Part of a small language model's weights.
Architecture: LayerNorm before each block, biases on query, key and value.
Each number is 500 + 40 x the weight over its row's rms, rounded and kept within 0 to 999. Layers, rows and columns count from 0. Numbers have three digits each. The size before them is the row's rms in percent of the matrix's.

# down: layer 3 MLP down (transposed), 1280x160, rms 0.0757, rows 26-95, columns 0-39
# up: layer 3 MLP up, 1280x160, rms 0.103, rows 27-96, columns 0-39
down26 059:492471477421515483451528532470446487458520485496528431522496561439490497569512452483507515466544506447487508507451471479
up27 115:509460457513491511534490495448490495488565457444540444457449565512479541485478518532464485508497570520504590519519497509
down27 112:505500530425571481510502414507523517518455524491505491417519437454453540491509496474477529462479490495505421545583513495
up28 101:554476465531542545535512522514450492541399483392497498491525473519490522490526482563492426531513491529481556491475511519
down28 088:495580504497524475481486497531496485538510505518485484476531472546515476421475474516554483475525458546493471479562494469
up29 097:485458520492558563523485525491493467476497484442448538462538518544503486519537515487406496504544423483493526503479494576
down29 096:544477515523518512406517420451529578551474530550565512524471551505430492471463537522568500490443540452518496533546478408
up30 114:534495473538457496530449500516492495494468574462555472454500508504477557473486517579527457460380482473499434520502525523
down30 126:458469498474428470426457528503536493504498419465604426443510534498497510547472461465548490496550542578545517501437469480
up31 111:486420429577492518521457493499448485554501493421515524478465563506487581431481496499519471520487563561488488490527491554
down31 113:444442497590455559495535521533486473499506467454506491476546477520506547478561465502498499547511520486486473500407442436
up32 091:455582466477511494536427497491576481482502566528556488545512458449486519495553492453566552510433516459497514555500540545
down32 081:534507536525580578549496577443503542486555370502541483444482520573487502571501531552479500543500504502495496456451450535
up33 091:576517523472496526519466605425517467493498510499518475489493450551497509485507446506554511483467453528515474516552515508
down33 084:477512554440541508406486422486502494469482479477487521543453525474443445489577513515553556435517483515494463532466549498
up34 112:562489495479499488538471563464480525494588585468482416544424478463476518463583517532457492506475452496508478500493481521
down34 104:506463477534518527515425468526537499474467485472571541552555518494484543527495413453511450447452591558478461480440483505
up35 101:516515549498460533565558473472528445589489524526533594505528556411497483472527518539464479532478447519515454436481521504
down35 090:548489442481566538413463533461540483486545432570474540448440510474458463536520515482488491562482464522489507475569512478
up36 091:585437466552471568572506469533475496512479549421493474495546530537511517538434539546546506556533532440502477462464481494
down36 091:493531491508539499382505524458441481525573453469529471466528472524498523490482465502481574489475515543521551471506501451
up37 091:575499476461500487543550512496542497454519496421495488449459471498521485491533481484560478491449437515477506512484534470
down37 091:508483462544363545518542539516509454569457465481539509495571481528517484484445498450534464529529498528488485557471509597
up38 103:536506481490522491576528514488532513553470461525484498472501518468552475508453507518521527556546475498479519532518514565
down38 092:481459544467490575562541514449539459505542442506509462473467474525508482616528463487551474496561518476471538490471398557
up39 104:503557526521451553506493573478499492530479513490584507524493498552528605479509568501461468490486541549485556486504517516
down39 120:559520498552517545507499417507474500524525450577521490450489431496536589524431463486478403539609487481505594478529490560
up40 095:506542444503457524520550460501461447498482516535472563457490591481497526519557484551517480541453489493499478572509504567
down40 096:454565433503495511407488524500511579570506573502535542431556480482472562524429508436506467594453475525512528509499472539
up41 101:493499428493521530569446568450467522457493564514552451462480501568515496502548480484508369515476484548468497485482479503
down41 102:505556442485551503491547528531465441554481482570470461516563477481441559509459539572437480567538514543503490534524569513
up42 083:584408502522496508497506533442453479559509489543502528431512484525506599512551475487582485485468415517511478494503492449
down42 074:490523474523499512559454522453497507446573492485518508565515513519503459422452473547467530467526434454466463515444492455
up43 103:521502513484528488501558523551520510486424481479497436554513533410524496516529500497455444541471510476488430587546489553
down43 106:427552435480464482483521541434491526555557476530494539527523500507530478534466507471538519507519448512498497557527508507
up44 104:594469564502485547521559491520462467561492504459448461501467532487533548491524534491507540569506474485473457459514477519
down44 111:565503491554496526477504459470487482564561519429436557521619510533481504471500458563540440478496466561509519478476524501
up45 110:509521464467543493514518476459541464537513478480441484461569518488533452490582499489520482570455528486494456514496489523
down45 110:549494500515592443489495560475402519448510466427505493507498461477495496542554496547407486491549488472471546475466486538
up46 111:485558497505528482606494544496564475536505524541476545446499474423517481500519493545562516540479461532500436510532573530
down46 114:514511511462607472561526504612505529417442521436467510554442452493465489546535538516502502510513485502484476517486491525
up47 113:535460484479525492515444516517438507489490494510509549489542512530548483525502618577399488523485571458487544507451503558
down47 110:437533533487510468408542529433516472495451546499520481607474502488461441480550439512515553525491498483520525486509492560
up48 100:548521504497512466465513545467483445496515569538497537490465526501461481469551476495489426565504556564514520527499522524
down48 106:436522503476432460577474505442495519486505542517457551483456577515522508450473536512455523477436492550521465488555536470
up49 106:523483554492486489558553551521539507528511542568497479500508474490470494496452498441489483532548470521487570507497480517
down49 098:515483489504529466435465557460490466499492479503523471572528466500527528518525457526484454494498468460495530533399496558
up50 107:482504459461496518571451413527432501561503578442495501443472581542465475548556544564536522513468486476495435517496530505
down50 108:439442461476548507461466446511472528492527551508451533542475523437551509564521478486455516465508453517475564522523395604
up51 110:483558463412502516542428399494493554522532560474559534530532490457468417522526462509449472496451539515488449528504560555
down51 114:537527497544507498470505481525490544508530495452464562499493513499531440483498539524564518507401506463500535543558538481
up52 101:495498451498477526531482515516540489530462526471480468456483582454523567516503487498559462507486476532530568521543505549
down52 102:496480447458580480520475548547528531526496503498561525575483454522431459490526515529468438494541415477528558499453446515
up53 101:595479493553475552562436568458513518528535537503539553557456573464525587437509492524531438512481552490487486450544483500
down53 101:460460511499401563470503529468486508441503509474599518528488584442479470455518486474545477485433487493502507482484516526
up54 104:510455489487456523560527529515518498546464508459484495521532446492514463446541520484501526524549519475482454496486521553
down54 117:513583456506543517455469501492517471471482522473572501498470448487429459510552462507579588524475555531486482497521464418
up55 103:589488569542501521546454467492442496512527515488450476530516451465471430502536516515445505520513507541492502481491452561
down55 098:474482437553470522512504507484560563584533545502484454535549432464536565555502487455574483454525517481505449531517454525
up56 104:564502546533448480520462479506450516495490454484559462508449429494489552495504489495560527580475536504519593486517501583
down56 103:517448453455544454497545526500447429498534543523535548587516469506471456514530535524460462487502454496482492495417552578
up57 093:521473458461512512470555499523459541558519501516479480408543592563563511511543513499493528530452499484506511553507458486
down57 088:435423509505528559486474519531491511497485507484466504531490548468461546631468463495486539520616485524482552540366482587
up58 114:508519455439469469505511547457458442480480485514503482515455489521452511501570543548554436503523511498524482516505485492
down58 108:442524484469479519466499524536493503473591520494497488499505495497526476509466490526359444499406500497503518491452551405
up59 110:472440560514484470509501527470519468513537507491488532456580430551561543464565496535525558498479487478496471557486512576
down59 113:477435474511527597471466520481448493373543473447446498552577442564565462547490512539486476502590485554512538500456522565
up60 112:523484518443487517534583555495443534508525479487558402555515502461483566497524464443468485545521458508486514594500416512
down60 111:499451428526472493513493506504471473446512517488411560551486514505516505524417537443500446438435437480499483514501498466
up61 101:521519465499450492504508579543430579545551489535524527432538523448560451461483504456540520539530416463483516504481490566
down61 113:455496554570526435499523463501534542451506486530500489454521491459514499509506509470537462498437535565509438536527441379
up62 115:523504467512464422515452466493505496537582480487498513494512447547483477481521503491442431537478475552485523496496536506
down62 118:487519470547469495470505552464510552521522480452518461490487511524564534493529430502506527536482581518526576451452466580
up63 099:506512489452456515487518460558510464494552496591512497485476485469455454506516503528552502545444468470516488534471489518
down63 096:474501496538468449476527506574530503573456509561500499438524416513466521553521542499539491502541403523481553497489395538
up64 082:514511405542488482530513470500552412516497513508468510533545442508434587456457460472549482527434475452496516495458497544
down64 090:529448492506523454513510458447549493487484409484556530524454517444573490518522536498527485449473476504531380399549508538
up65 108:547573522436410462541450496453551520503559485524545504471364474441498540487566482503495521505480481478502498505487526464
down65 104:551497496527475452498504443528469477539544456525512453494549495533524469483466426504464508605477497535518420472479474478
up66 112:544567547495521527487448459535583542538515529478499559504530497492541472490518503453498437605528471511488481519572569572
down66 108:471491484500523458456505482495507474447561490456507495564400503466541505487481459487410518501419497541532501534484422486
up67 098:488498508501483571532484495502510477515532508538550597483491505520511447495520478617497500544470471488512467462506493555
down67 090:562489525514529500527477478473478507445434460480467500453512457576500512520541499566503515526574509514474465522471496458
up68 101:480525507516516460526511514517479474507532528431513503489410526539490484534520522486533461506513481613496522457549529441
down68 089:460559464458462460470442463505537474551466498552452430538516474562557511548489564535476471463481549412524534453520432441
up69 097:513458543437497541519545542517540436523504441517485495507481452540546471498491526463529409538416546524498524481457520535
down69 074:522549498439540556485512427500486521552511445450432430506520528520507513498540484474524433455554440479485537508543450488
up70 114:513445530434512445561546540526494428527465428482459531550492538448571522493495554533533482545529456488498478523488498551
down70 121:476506483526565499558429487498576491511449544500467555536534520470490499466528485446493498437453480397541494499571488496
up71 103:527583508501490543506460523462536492508520463491472457421462516479559494506497538516515508571520504628495562502499493468
down71 107:481468532413462481523435503548481488542539519575513475433487531472457520535472523455463507583514507478479600478533502547
up72 070:536530564476553523513500521555478494519512535511482540577571474468511456542529566503494415552484512545434506539509558519
down72 051:468511505524402554455483448505531518491561557501432493525513487520456522524492508513500469528409504473523524458454462569
up73 082:523487496514484521541484432528480476587553536484509531545530592519477534524525485540493430514429563502494467503536511447
down73 059:473493510507517528463480458448459416483538536512565513491483443505522427558550573492467504483435478525474383504517466587
up74 080:542504469447503516529498439543514506497458447505507454499482492510556415478512491542564484582533557482493454426522493543
down74 088:485469534515487499446508528432535517546548434461468489396543473478510559535485572499460547547585523480459556549533500468
up75 095:551585494500497533531486482523468446543514464493503547392540482515495470482469538525501472556509445535496495514539469522
down75 084:455550502487424512439467586494442528502511477431516525473558504506539507515521467473528538462489547516508485504468465470
up76 109:565429502464522440500582461479526474499490536548444476471552516466504471496425536508529543518469502547479455527522492589
down76 116:461549565444423504448505542546496430452507419555456536468499493454515432518559478516449543499464521556517465467510538426
up77 092:545502455522536513500498476480396472504547450440512505462444487555478456478497568525538447520448533498488462498532537473
down77 104:513530457565474448494492445510480519491475479463458464521469521466484490528499528477573496501435500518474519541513538488
up78 097:540531485489418497515507501468496541520503518565484530482510487495534457490532538487431510514521561486512573449466452520
down78 109:539448482455489484482444392506510537522487498470520438458570496496477439525469527517520471527520490463519571488544481548
up79 112:529491463535503497552496521504497470499513546533497464459556535560503543505447486616507555550472505554492479481539505526
down79 123:496556543528527460419501487447548498510561544535439534512423485495422430463472507588500490504557497486513462524537533468
up80 094:545508452464462492482450545523457576493460460453487486473449572463490545465535491488557442523415518495492475479567439553
down80 101:504448556484568503520535494447513458548520560481499495439504528482596471498498456539498498581551454436517473547531440462
up81 103:543564529476470566529444529482556586493492564548498481506529507416507492464510514550513533495519413473491492480472503516
down81 105:554518437508537456479515527494471509495489561463497540493469502420474493576465566528502531505476460485478482419482471501
up82 105:528494439458481526511492558455490515494459527436447514421530523408556492500512558496485502507436532488468513519542552403
down82 106:499437496506455428469449463494537531486460504543528541411479533445506461520494530413504491481441525500472526532509482428
up83 114:513508465534515487549522457452485473547539478497484529462537518451501531523525477511483491501437468512492475579543460481
down83 104:552456606557460539460513491532491479507492503431526490530446577441504547498517518538499499464457506536457497521482494543
up84 092:527512534438514582538507517485507477481502614524461476532505487427462510478605530520520518560473450473493463470486538553
down84 079:552583496499492491486553483529472460510566526509509512469497445492477496460504519462447520543439486428509566384536524501
up85 099:542538432540507509480403486504476502531478464514460500454486480470499442483522447502443491536499536508476479540544521517
down85 103:486527532519599517506526513498501521545518480444497507485564499542462526472583464389516490513484541516504566496436473460
up86 070:562505528476497532565504537493462508517547508576496440550478442439529461509517516543493478532416551491461469498445474494
down86 057:469528504514532478537500471507491489519567490471500498556535522489453502533569573459518556535480506512414484515452512572
up87 081:558457429493497483514538465537577489531493545475441512431452524454499479522452510529592512514536516515491537502471488536
down87 088:488475455511467473523523533439490487503517507494569623428504525465515533533493523519526524561470524514515399517535510471
up88 114:507507491455460503518507501465568507623487519495456546403521512473518457444462527521466510561503534523506564532505518547
down88 117:506465430508487475493490476509484432504500507489513530508541503493477527503482514460451455464556502467527468493468471449
up89 093:581533548472558568537497424495523547541578546474460510457459501503501535468542542464490471464528545499504511423502510457
down89 102:458535550465563502476566511547443474457498535437525543379550494528553454469468481507448495497516443516505545505509490451
up90 105:496525440532602506504489551461483510523524591508470524462520582524546497411480593518546468530441543525502500543479512486
down90 103:522566470557483487566518471521463505475501459608583486446448404484552476477483456514434521455508582524496496486494516539
up91 101:518550528521476455521495443528456468482484544540450543530514500512430458508508574480512508480453513492513536474510489569
down91 094:463417420464503533537525530495541554454509504468499530485484505455445545590451494536533513498509523476490494500476467542
up92 108:552505506546570539545512453444488493474514488458425488538476505500525467483475518476491458499495515505523520507501493497
down92 116:449502466474477553444450540482498511484541480491550553572530479466543495476464459558584479568507508414527494435463497496
up93 107:456477442470515480477445481489539519517527499506483554519467514484512455481565521536505506507529487538502512612542548596
down93 103:430439560494413513506502466483473476459524563512522505517544537489499472520465530505506539414467550444490488504472492467
up94 110:447483420513471493539466475474552526518519541510506528446483579468492570541533488589495531528493520515486527474511520545
down94 120:485476454470519520457516514589511511449439499448541470440492454478512495519522537450565469476512459462528486580500463605
up95 104:542481502582530542524484490486481545517484618449475529510490540545562512505561484468552529521508483539489457453545510500
down95 087:548492458502463478448573505429555569471466550457567520393455543531483451496463541561474518488454602459485452516537503434
up96 104:502477524513534515493456498425534510512484528465569516472564590471503499466426516540464508496445551514472589507577523509